Weights of a small GPT-style language model, trained from scratch on English Wikipedia.
Training: a variant of Adam for these matrices, 153M tokens, 4667 steps.
Each number is 500 + 40 x the weight over its row's rms, rounded and kept within 0 to 999. Layers, rows and columns count from 0. Numbers have three digits each. The size before them is the row's rms in percent of the matrix's.

# down: layer 4 MLP down (transposed), 256x96, rms 0.082, rows 13-192, columns 64-95
# up: layer 4 MLP up, 256x96, rms 0.113, rows 14-193, columns 64-95
down13 090:525510541417485489472476508518493556473436417503384478570528552499536474537530480512505543523471
up14 089:500598594497506488475500506502466538487531473443445503451524542529611531445480434566490506504556
down14 096:463523483498462482508529463453482443466542512488512491548473479458500454462494581483513505541419
up15 054:390551476528538592481531562554476460518526490511496520461493519520494487438515549452395524488529
down15 078:555537520516503480487476476464454477480459470496401419534483518428524478554487512530596473493454
up16 101:497497527516524606517458467516520503543508493502524555456502506590505540515502461477481517448584
down16 103:481530480458498492490528413480546438508502565505483467436494416520523537471489448512525502513476
up17 112:516573452497486551539460536523464474550564563482605431444488478491429521512445520517501478557499
down17 108:534526507508564493438424490499448533471526523553480475491491464555573488496495413486447540523478
up18 098:503508518507530451544539461492415552474457554551550432463524518543485478484530519451500535484504
down18 098:458508535503551427513509495494516555483532514476511498538428481519570509475544455638439489520488
up19 101:513500499473472451563472504496523442513552472516490450435465494514504495477560595426483486477528
down19 100:513502543520494468478469489491498537514520443481490509520543547496479562500564479451484493531457
up20 118:514432435497523510536462509506527510530518484502505529522600567501521513476541512521445456470517
down20 112:519441527478512561484539559520533486493478458429541520463534545523499468456466509519550574645544
up21 110:466560631537533548462527483514427559483494532464491527476526493475514498507498513437526504471514
down21 102:510483459547479550499562555483573550465466447472560499393434450494543406517497563539535473507479
up22 111:536522549448433500570465514527418490561543557489538473448449456505482470470506503565498468472487
down22 108:445477526524497491414516581560522513507430489510486502502611538445533542530447518533499532569601
up23 104:470517595505511501511492523508548523523535489522559482477456464556521476522527554421472481450575
down23 104:520384459505551481447454420475457500566432527488471521515537477493461516470517560507478464524493
up24 104:455463535511493513544451466565504460459561481501573485484501520527411437507530549491430501538542
down24 094:527500482483464519431511492523499506518421442533561482507471487477470539474507482549491455461472
up25 096:483514487533515472556501529423469524459563488510475479487509475454549455514563532550495529541494
down25 086:475523468551427483467568566502453510459466474593451509579412497503543521472450491501542539558441
up26 073:475557488536477514515511469431504500433563548496518477514541505503389488469490480523477472386500
down26 088:530498509459512506473503524509599503528437538497539509484496523531567482455457484440575536503485
up27 090:461529500479483433529523519493456538483550511430444462493513519527479490458502499485469493548525
down27 082:462605527432501490475523438505448506459461454489414486519463460461545523519471504567532520495508
up28 081:461568450503506518504485507503438440504532494499470432500564549504456484491515564491517551472512
down28 080:485598436540436475446525553501493477485439539498505443468486476503523519506495475561488505478494
up29 114:522449489461452535487521531536510487485561557492532471440565422548431574465467518467491514445545
down29 126:553483484484464487509491486468515547522511562495501487502534473470438518529520499516489481493534
up30 107:505466524538492508582481543509497469507554457489511454475521583545482502490533451414464435531587
down30 105:500589567540492467465519504532503559449455499535453518501522474477529458462473469524476475511510
up31 101:524490559485469547585456479513535522512486491457515477465502518491415524508488509561434515465582
down31 095:541455397507565483482489439528525518463469418531487490496498501552502543437486514478487541494532
up32 114:484546558496460512556512524488466507493512526478533509450466499529519515536533558512493468435506
down32 105:451442497499543516588515592468532518446528538473519445515452510533474480467531465430483492502460
up33 100:523565572461450443482547470503534506530514548458500473466566451534447509510454483505482499432570
down33 102:500466448543554580468526547448471525570512526532482492525515482477500529528501586467454490492539
up34 099:438489476452518529508488456570462545458543420522485520454479551586555489510528506492420481436565
down34 098:488498471513521538505503519464443524511531499453454457477539494483550573475488527549554453516534
up35 122:494552528434506577492475487529459435516499540481530446468504507542514464444494499469508480527508
down35 109:448505539491486576434436427501563527496443507468490470586526606481474475516485471488505464446528
up36 096:499522509444489503534502501459501503496558545456546560473458435518530512459507517576453428486532
down36 097:527525479534484506554548490506539488494440465535415479509470598507498527550454477516497533471616
up37 090:421490544441555548471470444487524507477542490550463528463562520561453513527542500465532531438472
down37 087:461535493482506461551536454510454460561468461481475452528533502525527497531539553545553448469540
up38 116:451522562492540467564482525504469499488494540477509489490528501525504461492559526442466511498499
down38 110:510592490461577491523503536479459498526458483525537465492475530503428512478535472500538470569453
up39 111:469500502493449512497465496514564483528548499500509481490484469526509482472473445374478485495537
down39 100:463497539490480512494517457499440440425426539479485518424475502545525552516461530486513504547501
up40 095:561543499516508468588521512513423473495484542476550437430530508457469503483512499518486535495490
down40 095:558500510464486533433538497517514503439430508514471499548530446542566499507489439474505484537465
up41 112:594483469545528424532460520524492519558538533559597460481482484536468488498463538386484547464493
down41 119:456523507494504467473516520502482482450487480481441537580562524468483459502521522569520482544484
up42 111:472510469448536499513472494517604505484523530538473494489513519505462461482485422483446468460566
down42 109:485492447523514511496546488555380516502447583537607513452405539470525515567462451517492483497495
up43 118:509468416445494467431493519593529488503522496543523517484507455518443513522573444444466450451545
down43 111:411581503480538471523471486539573487454489465498511520472478556478391464537488544512400559568489
up44 093:500495466498518549509546508543455507570546491556515461472458496487544463456506468506450461440505
down44 098:494463503528484514492534524465500533508443534499513453474563429462470607448553534473496535526446
up45 094:534551521429494465542492516574561513449444530498508485471495461469502495458499553452494484473502
down45 093:542506466521455457463525527499556490486404506515470465516500537483525502506534452510469489417478
up46 106:451441508569484525487439518509535462464548518530507468443524456526428422485567505517472490483566
down46 114:506416497538456498526471444499473549530483458496463531515514467554443461481606505439460499475533
up47 101:503531486428517494524448513519470404487476501499413528471564472487436544493555475560442526398517
down47 091:436574474532550531573557490519522439413541531505461450536559494524516470531507501569460476494499
up48 103:491482481435504475595507554513500459529456617481498514506538512473526491474483515560474517505529
down48 091:500496563521453486493447489501512436515565478487557545515477576435540520512518564498518479474533
up49 111:486487486508500529515503504504463502506474521523522475395512540511455488545461477450537481569533
down49 110:521530482419479452551501484479513425532524466493528499554477516550545464468586609487516501509580
up50 091:474480549487489545486427490521561513499462515511521519479491511520495503498470509554519604529528
down50 091:467553541503490448456554504513490484453458539522475483497563575456536549537500414467546447492516
up51 132:497514527445501543513468533590481484519531506531590518409484525545546483498499559490502500440490
down51 141:529428636479515438497487496506525471535570528460530515572504565528426479476519530508428455508531
up52 104:503558533520465555543508495530505488521589552471494424468485559469441502511504554547425526518482
down52 098:443495486517552532493565587420465518515414526560457474572398514470495473513417533517478474531512
up53 096:418535549517561485454441536540459495547479512554480449477440525620464509421511512498485498476505
down53 093:526472414528472516446454497442529508471554501499477517496511472502512574512471526534500454559478
up54 110:451461532492534496568547517574486521421512537502523509513505495475444473422604581501473441484523
down54 109:480491466511483493471495456539526562530499449513427446491433483468465502497476435544482567511519
up55 084:391525525537452478480460535522495493514559455577540509456506492542504597466498517453549492529465
down55 092:486440429516580509452537498464484501495442528485486478484534547575499519455464557420556496489547
up56 118:498510487542535501485528471527550565454503486562533477419510497512500514486521499497479473408486
down56 120:410497498484529523590475525511397511544459508522476536582497455533501378472531509503449591457525
up57 096:512509530545508449489511492503516536507542521553485527427507523517466449527594516427447505437514
down57 099:531570507464518486487479455486376494570465499531500545548519521459594468473539471460557503480512
up58 099:460538467517540482523511505530463438490477609534556477484508574531434477515522550524495556534491
down58 101:401527548451476512482568535496576508495450438518503472536441502496470522460489482451532452512399
up59 119:439517516513542544519494489567475537530569499451498468458519470554535505432537510510510488470538
down59 120:566515550585497513479490443465539535469501524505551532506496482485442482586510440551468529498456
up60 103:499539477499500512476447535547503464491549498475539535546497548532412560488546541505510483533478
down60 089:435498568491518476493483498530514586506512476472520530518486595447494524488472393531509459571500
up61 081:531613447472476576477411547525473488538572546460486537481533439529415514456512497527537476478510
down61 081:495492492527499544529511467455517528522374418489555497468398493508397455503499469531456543469450
up62 082:436417447447535492550529573489447456491608489623565559508576517578506494506529489475440468457544
down62 092:494548560528505484453528550546494516504535479449453500529500528470565455412471492515522580445486
up63 080:539520511420470558461520524495559530498562487492532510510490545561495531479473433514486544441526
down63 084:446457464497490567501513425493532471464534523542465489521522508511494579566532473552538453503541
up64 083:499503492468571495492476472540478501522495531499458452507555520546498523474460485488491574510523
down64 081:470456473506483499436489509465488511649449552458545515501492534555471532467474603430495405440523
up65 069:557501529504522549483489575496486520473518500484482497480515529474504471494502436476361499458553
down65 086:532454509498471461467466434517522524580476570544498447516515412488510504503510491589511504478531
up66 101:503454493518465502575474544497530453481495559560531462491500510500460486555491507479491501506476
down66 092:494557438496457539479498569457450515522454464472479469470534544520509503506536549507500476463467
up67 111:482509443522545477537495565519406490488542511505561465481566484511518468506429545462446490514495
down67 103:412484463500528541505543518471522445531468508617452546480473479435486459518550430494503494515520
up68 079:495504437495441551448503589502498443477556492477524480446595538467525569421562549495485490524516
down68 095:499396427479523437518514502501487524516456508503496511549486454505580495480563514473520531460479
up69 097:463525454431480540539471474536464505555485475463520485470565538527475541514462482506518469500544
down69 099:459417535413471528508445445499540488511544444426482500536442497539495500535499525548553517492521
up70 110:477476479458472507495527503493438501521501562570514453490515511511543515533477605469418516391551
down70 095:550535513508523541485454553556563471514502454496517446486456495587462502485502466453502579515486
up71 094:539495494449492497466501494481549509445460487503523403482475483487488536515493537438513516432560
down71 087:434506538581555521479456529441462498476517486466481494535449498555541434538466480507483427495515
up72 077:469520440528505523516447563451432486420576489577564486469514571546464578491574503533516498502477
down72 084:459493575490515538472536561459520494495490520542432458497474545444491445505484515521559485566522
up73 096:434580515497465556480483507566484455501488617495526451488501484547520485523498493483471636495495
down73 089:500419451524474561465488530469484529484419445504520523497429589478492460460518461548526444455520
up74 094:478524531469540402542475578536469488475516515529496478463514549495441524473508503507453513573458
down74 087:484513487508475479543564487467511445543510531498493475513401492510544518552472519496515470486518
up75 098:547500608568516507527474531473466521470441464529542480498482512504425507450499536402459532470567
down75 101:474530487467435449500457497516495542448495474444493426480485474561531483513535526584523570504485
up76 114:474455429451486500570524517556511461514506528576534443446514447530420498505516526594471439496518
down76 120:440461512572431478578485521420498508462511490480511526531516485516516426500490490512492405475546
up77 126:515556519448467497449480458557501509491511515497501494437521535550418544499477484456476572432586
down77 110:512430479515519560531497430483502470572469487486468501499579490500540526475535566487483502461549
up78 089:509521481494441525486471482562543432496512520438521461467530447509434502478434477561427502509559
down78 098:562516497463517436544519549511569532515504488514518495430574478511557526571523456526533560466541
up79 113:537439486496601474530468496531484537543515434588550451466513522560538495447515533559371518435518
down79 116:440493450471540486510468444481482542497501547510433498465461414570515498457448586516522529490506
up80 097:489509536389534493496504510440551470479475504533500545449511462472507497455506526498519449378557
down80 089:481556515558476507459476469551491534468540518451533515538478501468503497496491485441578483574510
up81 100:484538478413442559590475470535492465559485501517525487436482519517451496529502469561472540468470
down81 096:478521608516516499518451542513464497523456460548486517565501566550510484513485384480471508547453
up82 085:467448576529450617518526517471482479517523571466469545472516467551489500481451532573524507407533
down82 094:569511483455457568515520473437529523508538445515529513558415512500474568568506496463521493530458
up83 105:517502524541516492545454483520515533517497497523494526488458493566492471485521544459505547464532
down83 101:504542466469469524537511496498566506530519442493468511437502402430480461532523493434509480527513
up84 085:482532514466502555546513487489532453542558573494519497447488488594402522501425509483502482554527
down84 091:499428504502499505573501470464572488510528524486513569500542526568504446454520563487498491438527
up85 084:469592521499470479539433471528509499518460473487499477491462476563527467460470475498519505480527
down85 096:496505442409448520502564539536511465524422527490546474421499502510575507440519568510506533435522
up86 102:518430504493599526461481520475525467470515479534479518443597495488475485473474438474515485490491
down86 092:464450469436553608528497502511564522515516490455514546488474440408562464430484418458536490463540
up87 104:473482495521482499530498529495514504420554557554507489487520437538579455494518459559495554467489
down87 097:524485485528462554500524513522536433560441456506468454481546491524515546548530499462459429531493
up88 086:525481576479538447539532488504500514547540560618520469478488523528499503456511532434487478517541
down88 102:553526456526472468428461446524548537504451466518516501439473458480490466525475422500512527527507
up89 075:471560493513566515487417457590492455477475485506487468519536575509470513507484567512474496479531
down89 095:527470460548490523474526512475490467520482521521505442472483441492480482476477471482593418527439
up90 114:445494499492536454532462514518488509378455537502544528490507512503499541403540530531438463513541
down90 107:469519468509416427470529549496517447481537479522515528541534443510579498478455449526581502481435
up91 110:455515489476459485560482515490437476542528520553553497472529448502522455512521439518491489533510
down91 106:517482475523544590481491547583549490516458536503488422480483501476505497482504498541470544484588
up92 093:510513502470520518444515528533557486509480499466558561420509459501536458506550504503511472455537
down92 084:527569536413461493491492484519430469453508571508531482561525464485555510491452606496529523549468
up93 093:502585520386503520494487507566499547499487465433503532514549486495502553474524501515465484456476
down93 099:460475508541481486494492539583517435437420449592468550523523525483463460437454517496466529528552
up94 107:508527466413565476511487554483424483471557493516507469485592493510513468531502555458400524425547
down94 100:449503503452501491501543415458480477568508505474381549461495493496514524525502470600473538508510
up95 093:527511571547535443511499507519476454540511545480503358506459550447484506484462542468476546559523
down95 100:475515469506436530506525515539501442465492526575469454520423483478518531449521481476567485554487
up96 109:482503534523457478499441553553403487533506534456527483471527550440520520466545443540495531430495
down96 100:559536549466489475511509477548531543525543490505494478519531410404495422464506502549510457558491
up97 101:473479508517599509570478465504522511450554474515503511458521539482533458554442512536442522408581
down97 100:484519509542506461453505468539413432569468506493540504508546413520532466491489438514501533546452
up98 090:463502535482466480425442464552460482402534574512521484494539541477500613420556483515449541485520
down98 099:458448567497485515478501546494454545441472448520448485458526460530542498551494491501480468507488
up99 084:503569463533477535484517521512488497418547486527507466536554469544459511528448560425508573505443
down99 089:471492462539508490522471539535446472531497478562507467420398520507543441465488528472479492467460
up100 101:527506534527477512468489505554502468456578498488503533487518579530458555441567496449465459476585
down100 113:534532416511498498496530483453469490518486489575468510493531351475557479458497560565576449546423
up101 076:537576447518462505476486519548494500487494515518535457413468500447451574452484516510509547532464
down101 083:535462491525521500482451456475485511555443528512494500520506440520472491495520513505468536533432
up102 095:491550487490483609509508516564535435561587452456478502434528490577507497484479486467526486447509
down102 091:509501567512546570491447490513460535523522498531492499454466402400467526461473506550470493487535
up103 135:490470488431538501507513496557479476500463539493529504495510551556498459501420559510395538450504
down103 141:530408441533524510511468573540404515528593579540413482444506468538431515485527512433467566459502
up104 103:478543529480565541440469569533473478461517481554472522517535500526503511431554512531480472457580
down104 105:500601474514524384500477425457476574517513510473508537503515442527470508538540519476489474503438
up105 117:432522526534556590511452496541462552468480479482542483496560495464478483533490532476486495470506
down105 111:511548511567491563447530507388564550488476418486494486528495482526512421494488503598462478484510
up106 108:485499495543487497501476512473507526523550527537471515476511490545452519459507570496504566496493
down106 098:544537479455526467498541495506548589563473498515474508596422508512467480528489499466492506538536
up107 093:492518487476508480419478488519458462581491532492508486453472480538474485498578509516470516473546
down107 097:468469523473563521468545452462539427531456499516488455563509532483459529578472405541479500518535
up108 114:495548497516541477507493493516474529435520546553545420466498547539503448539472587437476572432484
down108 107:490574468552591470547540513478453529497510440564512493540501492494487489409454470496515448534473
up109 122:440516488410492501540510530538545469549581528516521555497548544546517489479482540438473495491554
down109 121:522500516472481464477543476526533457501452461495534418489505466448495502525464517449447595440566
up110 107:509468474478506554519452552523570488459548517553556501452457558493451424527551516513453532480549
down110 111:575547483465499483477472512523442471551519464518506536537475471501502536550514473486535421553461
up111 110:426488516486503493547469534561479498419525553539529476478453477551476562540454527534420541551564
down111 096:455449498477497474436557424567490444572453514466509499558427536577513500564468544476527504516523
up112 097:513473502491516487494504499502491439543517497504525514484497519529489481487531559493422433410502
down112 091:506470533511459482486520558549546474437580531526565486545453437468502556527502483400531535505418
up113 104:508508515442539520547463572518461430540475463537480510502530547516493450531501481411483549533539
down113 102:484501521582577473446566575490478509411482487499500519480543512443441423530498447499477472534482
up114 108:460555479479486572542453484539516469484509489491534476490490508518448506455490518463514540530543
down114 098:504469475472513448488493564451485524512506509425475550521469522565510530523440442539547493543491
up115 088:496491527487589595479470476510486547528468492438508526436533568489520501505519439477505523510540
down115 088:473526585470516471500577534503534475420462431582510536490421519534568487517561456524544423511490
up116 091:449489581418516495512502475511434429526476567507518469402516484502493527467526519522521466518509
down116 110:502477503540530470489518469528494532449509505534480538596432552437499525526473497503476493532439
up117 108:516512522564553459589536473479517545467489521514496474511513498472514447498502495425482528516488
down117 103:455487453465470493494532523489410547483518515487536530551456474508511461481402450487478504512536
up118 109:488541517501550489530462501497459513514460491472566444498554490532450413501468523533492497549540
down118 101:440464531438584478491475494507454474563466461493465541529551569470451492508575491550515478560452
up119 103:432521453508565550516434534518433415545601493534528430496562557540479523576470508482466485505479
down119 097:456405563513479460477533492526516538491511528515529456513403476482486485548526561466538523412446
up120 094:434506452495541486490498529530476528465525504573531538456471539555543477455462496467427512474477
down120 084:443499500457580442505541523447465453409562516508554423477450537435508491501502481452496479509604
up121 092:477433541426468452476506499544554472523504490526506566428588455541470437533525446518491470490524
down121 100:438489511510524514499438458505459535503525490516572520469482444504460505497521521578545541488447
up122 097:507437500425541513594513475463531488507530598525547529509512473540453468563525548518477492513507
down122 106:574521460503451493484490483494516507462487411550454461525519425456503626488495466495521447540472
up123 111:425527509452480455556501478539567484517472528446478498481518480551425480440541567538452481449593
down123 122:467476500547537555440478532549470525524561436499428476504558483498483493523518588553487451579528
up124 077:498540505484535556434475520495510393508480541413529462446528473529438502507492524516594526489509
down124 088:475426463477496411441492479510518543480458515480496465490523580522528549473494504469509479528489
up125 105:435456496474529493495438461541436472527501544526471521442549522537515499472549522507434523467567
down125 093:499542581556465536406526444472491481594415475434516521483458488517469539580436517527530502437481
up126 078:499615559511462525469448514502514435502464512514504520479559442502480513543421507433493539458438
down126 083:449439472415474529571496453500531545535509506489531442467476561554541536542525523527491494544469
up127 116:482527481532576518529450496571522492454578527481521494518560505515364544464511486468458464521625
down127 119:491523524517487526542530503540527502527539513502522471535487436529500545559481462397547581508454
up128 183:503495449438476526494527485536498506518586573520511451470560451562414568470508501462441544434627
down128 149:577458504483488491455479455504515568509505543474478509539556479570478504507513538495421483501578
up129 104:443488585520567577536474504489568509429516478514498483476510490592475501458464513460490527438556
down129 092:441478507475469503512472454493563500511520577552431476572492517443493511438454524587401519450482
up130 081:549497503508521493513551525491437538435565546538507438461519526520487530493579474517412551443562
down130 092:509523463425526525460488514495539502504399596487511499513500445572491459528528477447495488480536
up131 099:544505574502490512556501580558526458523518481454538404494436433507467488491511489446453494484539
down131 103:480529466528523543463457435542502446521516506470473562498482534481529551467498488462544492494458
up132 095:478527458547503467481535471502444459480486509501507500455560470544549580514514505520504482525481
down132 090:521516504437565490502438484494507493468497450553493534447570456498567541541469528505484543455513
up133 110:532488508445501469517514575522479550477536493538559533529509527496420503492491556516463530460517
down133 116:473465460524451529453492532470487498516445453515529473542404552533457513548471534507460521544519
up134 093:466513496521487436486448518483424490425489537524580501486469496488520489491471486524465504476453
down134 095:498506537503558529431515481474488492520441489473439474544601524537526482543545535450415489497484
up135 101:524520580479522537508389558585432487516449483490546470445469451540459468519514506485493540499506
down135 102:545446540519505487496491532506536460482514451548540486519481481498457499506482492518502495548494
up136 108:465475514479498494493468520501518467470508543555494558466497506493485513543509550450529526439596
down136 105:464625498503490529524516409491480533549538560483523545417499490521502563502401523557499457513496
up137 089:524471617538554557437432489559457533494566515557514523468571537564471527515487539461458480523484
down137 096:476502465535495455489517461456490440527513501446450495516540514541464601456571503456491490476389
up138 081:492524503461544551551530503490498558463472488463512418459520527569533455502441516416459465395567
down138 085:544479521498538521483436545440524504537521535506506505512441563444517548482465472448460458457504
up139 135:469522482514541517501482491571462498501458518542528503485510513493442493393528526542450488509557
down139 141:465470455522528428527497507523574561548502457478467562451506552574452470564477507469481489515497
up140 102:531537477444519476513488518562470496506533511520522456496551466527533540453477627376443544504547
down140 109:531541490476465498488519453508571509578502545429494489463488477505485492466538512550541502463542
up141 085:481499453496496499448527543504543494528550480487523426457536522482461532503455515470525445450496
down141 092:427463508422467458492507524463507531534477431486535529554430484482563497447472519496449475536515
up142 099:451507517485428534532502477513487462550530486521445484487495440564490477465534468544489444490498
down142 094:519518472437501476482533560563519455582421457525555472480505552479448490494453549511478521546492
up143 098:490485461485512532523538476493516492525570503518475537438491506548475479489538494533469443455586
down143 093:532557518536500505563497388523517497467522539474442529523558528504469490485455474523510498481534
up144 061:423530499498535484448558510464536515507557495501557466474592537439520497441527507504429449411549
down144 077:521511500559458465459551530509519515483439456525493518548415485459535479472475538524570462554448
up145 099:446500503472431476478498486551467500484482470467547470465514464531519563511501510436503542532545
down145 091:491497537461570473492530523494521592560533466423524469426491509451493495479482458521499510454460
up146 100:502485539488521476531493494467434486510496541501563481517531548474459531430530527564439476445507
down146 105:527464497464415512537463535498479537543479478557484491488483444535522477480496516587529553553412
up147 080:518601530437483503430449453548483435380472553484479512471516521524434475470477476531500495472490
down147 085:446474489593482490476549513453511443409476468504502517515526524557607479502496543473540538505437
up148 127:453490530483533537430481489513509488504493546477489529462516533540499510562551551464511537530539
down148 140:553505525505539481521538588476515496415494529501540513500451507440459471597492469505533468443546
up149 071:513472558515491483456494512449438515537510582516526426492575513522520453458538459476443442494489
down149 076:461542537529490536518481499501494542459488482523398454570518486450561491514438486456587521504423
up150 121:436510549516523486492459510510483504453519493462481456454478500509475566499545554465425474539555
down150 116:495538528529477474537490521616433473525523394483418501567519455437528528534491574523490488466503
up151 090:527522504462489487514534539543487538504506473518538519469510545498452449541486536463452372484522
down151 086:511560487526517519511482467464508496460472507577474462524485564453490444492431479479558558553550
up152 099:450452545477480457590508493471533479484556538467550467516475523552474493482551513493498422474523
down152 100:514403486488501509475488552555580520533468454556442548488471510531486481464537536532499474496514
up153 114:479536514452435549499470493536421440525465580419519459495571557551417558505512489512469496462535
down153 121:496495436482496562464460532524550456507514457476450525538521462478529465489550580485488552517509
up154 094:486494496469520446548448497468462474508565450564507486511511479534492494556482528514488495505580
down154 097:482450495517516520425511519553483549492474546467488522558541492485524419478560505385530446535424
up155 075:492554476494455438471523575504468500470495567534478508478550544479544484461499488471384516526538
down155 083:508410466459565482508482513527568541495446507505529463491514476591550539492499516463604529456527
up156 105:479473470487557447497528516496537505531509515485511521472570499509475517509582569420454498490510
down156 103:560472533495514537468467490503575466561538434510472455496538527500444549420477512464471506434501
up157 093:485432508513557523495454530555541483551496541505467542459542550463540445472473496421424455492560
down157 097:474462463505457549538527493461552501508504457472520494439439467451469543530480548502570478503468
up158 106:453531525510501428444533526512460493425458578491575543503486490538504453476459544531458557476529
down158 103:510448432521534498477511513492585498526468489549494566467476490501454594459483440491566487561467
up159 108:480487528405509495539521515509498451535579532595543477487475456467462488488444519438466505454497
down159 095:526523449490493517537494517479477476516487433520498495583484537493486486499452478519493486629447
up160 096:464495467458468562481487504520523491524592480520524551489572473541550516486491470508508548421478
down160 090:487564515543567452476506498498461561488499476452399501435478523534513479513549551510497446551546
up161 116:521440520470483490527487540540544543516495503478520527473469497522508463523510514503514510434559
down161 110:469500521529470471440459509516487511466522518486517586508469496564503500442612490476489438479516
up162 101:528482519525506512440471565561484510552546514507585503447459548470511472397592512499505549506517
down162 093:497526538486497530496461490527555514483529493497477471532503560525551452445554550467489405470426
up163 129:481501492494442455462524497599525467496492529496501451500538433532423527498556547509404504477503
down163 130:444478483495490485430466458505505411488508491530487530522577480599452516466478555491499504513549
up164 102:464522505423487413554504536562422464473510511471531545482475475536506440444551503511482476459485
down164 097:466534471502524504493477538501431467488486502583445515530510482440559544456483412482557507522546
up165 090:418487444509513571455491498550432543500548517506527595478475515589526512511588516535490495514520
down165 095:450489507501544472500470481492564456507515466466467502476475499504501456422478518459510418541494
up166 120:487510475493453500485488489593512471427468553528499482491542504537548516503537521474498481541465
down166 126:443543502450525559483489552503482461466485509466476489558513541467493548583479508490535517469566
up167 086:568518559466515507587477544489434457502538487578504476515526514471572474501495517479526584432485
down167 086:514504470555456474440516446480558543521514528473470473577521463486428492509585487520506486501425
up168 087:479454509512536533498418575500434527459495475501552560517552477523486470485550504515434431485523
down168 082:490500484545525456485452496512590555582465480448464505514506475546526530471525509492560448558457
up169 082:471556461540498494524522466472501469500511527489561397472525450530431512481437434490530485456530
down169 079:540413481462485467537509525496497533499505531487507486550572429550479552503567544529534471535546
up170 104:477520505481545537495459534553421484450499496491468506469546548561444475411556460517493491518515
down170 101:541466499492536548498488466498470505501549477481496514595553563565455493480546463482461413496423
up171 111:424426501513549498472478550500479472450553522503526485472480540505482503444572515546475497445542
down171 113:495444486527486471520532452446509493519420489477599470429515505516517442505597440517566533560537
up172 089:513550504491521490468507566526458461531545505466476447484492441531500442502478453467441436513560
down172 089:491516504477513532523508476472534441393531451456561495486540541528503472500513525579589479440493
up173 116:498529520541485431561453512510457465444503483517570459532476509522440548486510567540481512447477
down173 115:461483602487499426519479540449485528506550454416515469460538465543455485531508493561567481503501
up174 102:444562490493584490477498473546524472504570517558488436495486477572540490445508567463508484465489
down174 105:528466508526474501539473471431478475546528499523529471484482434420460411579523500501503470464518
up175 078:461464521508508525533495473503523438518570470569560485468516463586489459535499454501525457485540
down175 080:497479427491477512477486440534500578549438552440487506551516489534479453503598517455465485509432
up176 082:534477449508556492568437520520458483536545464588489519475525533541565494510515515444506449501465
down176 087:497520537519438443572561512554589486454465510451582482462473436521453474464471468582528511476506
up177 095:452523596495499567557451511536428473489508488470490497530498554556478484467477542527437496544499
down177 091:531562531508522522500552485497466526472536438424486539615462545533465475515505567525543473539450
up178 088:493465565454572509550536512526507524509528434604463455492585488545506494460496510475411479468540
down178 097:420493436517539500440483583541520497479436510461471412515487475502470565543482522531458616486520
up179 099:399506518474458509457522499536487478493467487490517467458521475560502527493475474464473448457499
down179 092:495505476472525504529511439503565431509450505537487464461454456509563492533471514561512575474497
up180 106:444453564507454453599473531532470433493580477522542491456518457474459477496480575447453502508509
down180 089:432505521466429560499567467452489517499475449532520490517501448505541488476519469492517504471537
up181 118:458565480472555565502516466471442524451532472550524533495504549549489480474445577433465517484499
down181 118:471481556533459495453489560529537497554513588560512536485509537479454484496510451558515489453442
up182 114:510517464507529508558436562583509474470530473514513548524514511532474428460530569481392472519510
down182 099:492581500535481472462506448552483525391513502502534423496435560441476532568531448473526512460388
up183 125:517556513481539467516498491511437465508560574519504430506596527551481566490506538460512498519535
down183 119:457454442511474464458518466468497581565492497513482548527454424465520526502492516553547506432505
up184 071:461537449486487506551470570479534498461494481460507554477531455497478451441471513497492465456490
down184 081:488450497476543441477480473472521531493420489466537496484456481542545513486485512444517490578508
up185 062:392471490540518533533416593509478497499541478531563485468474486537459560459543513497520502520462
down185 086:498449434482461500473462455485500584523496552540520488541464546605503567524517469498528431495522
up186 113:421533474441529537534582517573489530500562478559477520455509530506543460470531537495463479510512
down186 116:480453523547501553483512479516546491462528586491428515550506601506467499512558475505495495440495
up187 108:430541577525512521451478475553515555468497484476482526486443583536511488464521614389474493496555
down187 104:493506522569560478428565566467472502444486493541461518523498552505550525498526442540507509518501
up188 102:388569499442495498480507581471470418553524508530453579506519554621524481492518432503490503472509
down188 100:471567477498452493483459448464472564496566506440502558498461536486451535516527514483523497444507
up189 113:485539549497488469506476498490476480498557540526515474400458466529509578499482547542442489464516
down189 105:518495529491496537482485444499534534459448495540532476528560528437479399503466556424545526459513
up190 105:421498572421536525549487489527458542562488501501483495511509503517506393488543524547472465449514
down190 112:542570492482529447494516493528491483453515520514471487486565460481466481557436472376495475548492
up191 113:539509556536583590483504490575490481529529544548573516410513494466484521515482524462515466485512
down191 120:518474469491469462495458513483472512436572543495460480457528490488530479502497423495512467434466
up192 092:446544487499537624451516493475403477513556511546530523517541492544511484502516499569537482491490
down192 086:529487535574481459499520493486538534526451483520461563492473458538460547492489534477446513577471
up193 113:472465542480490549539503499554516480480508494521494490486493459547521494445559467507490484511511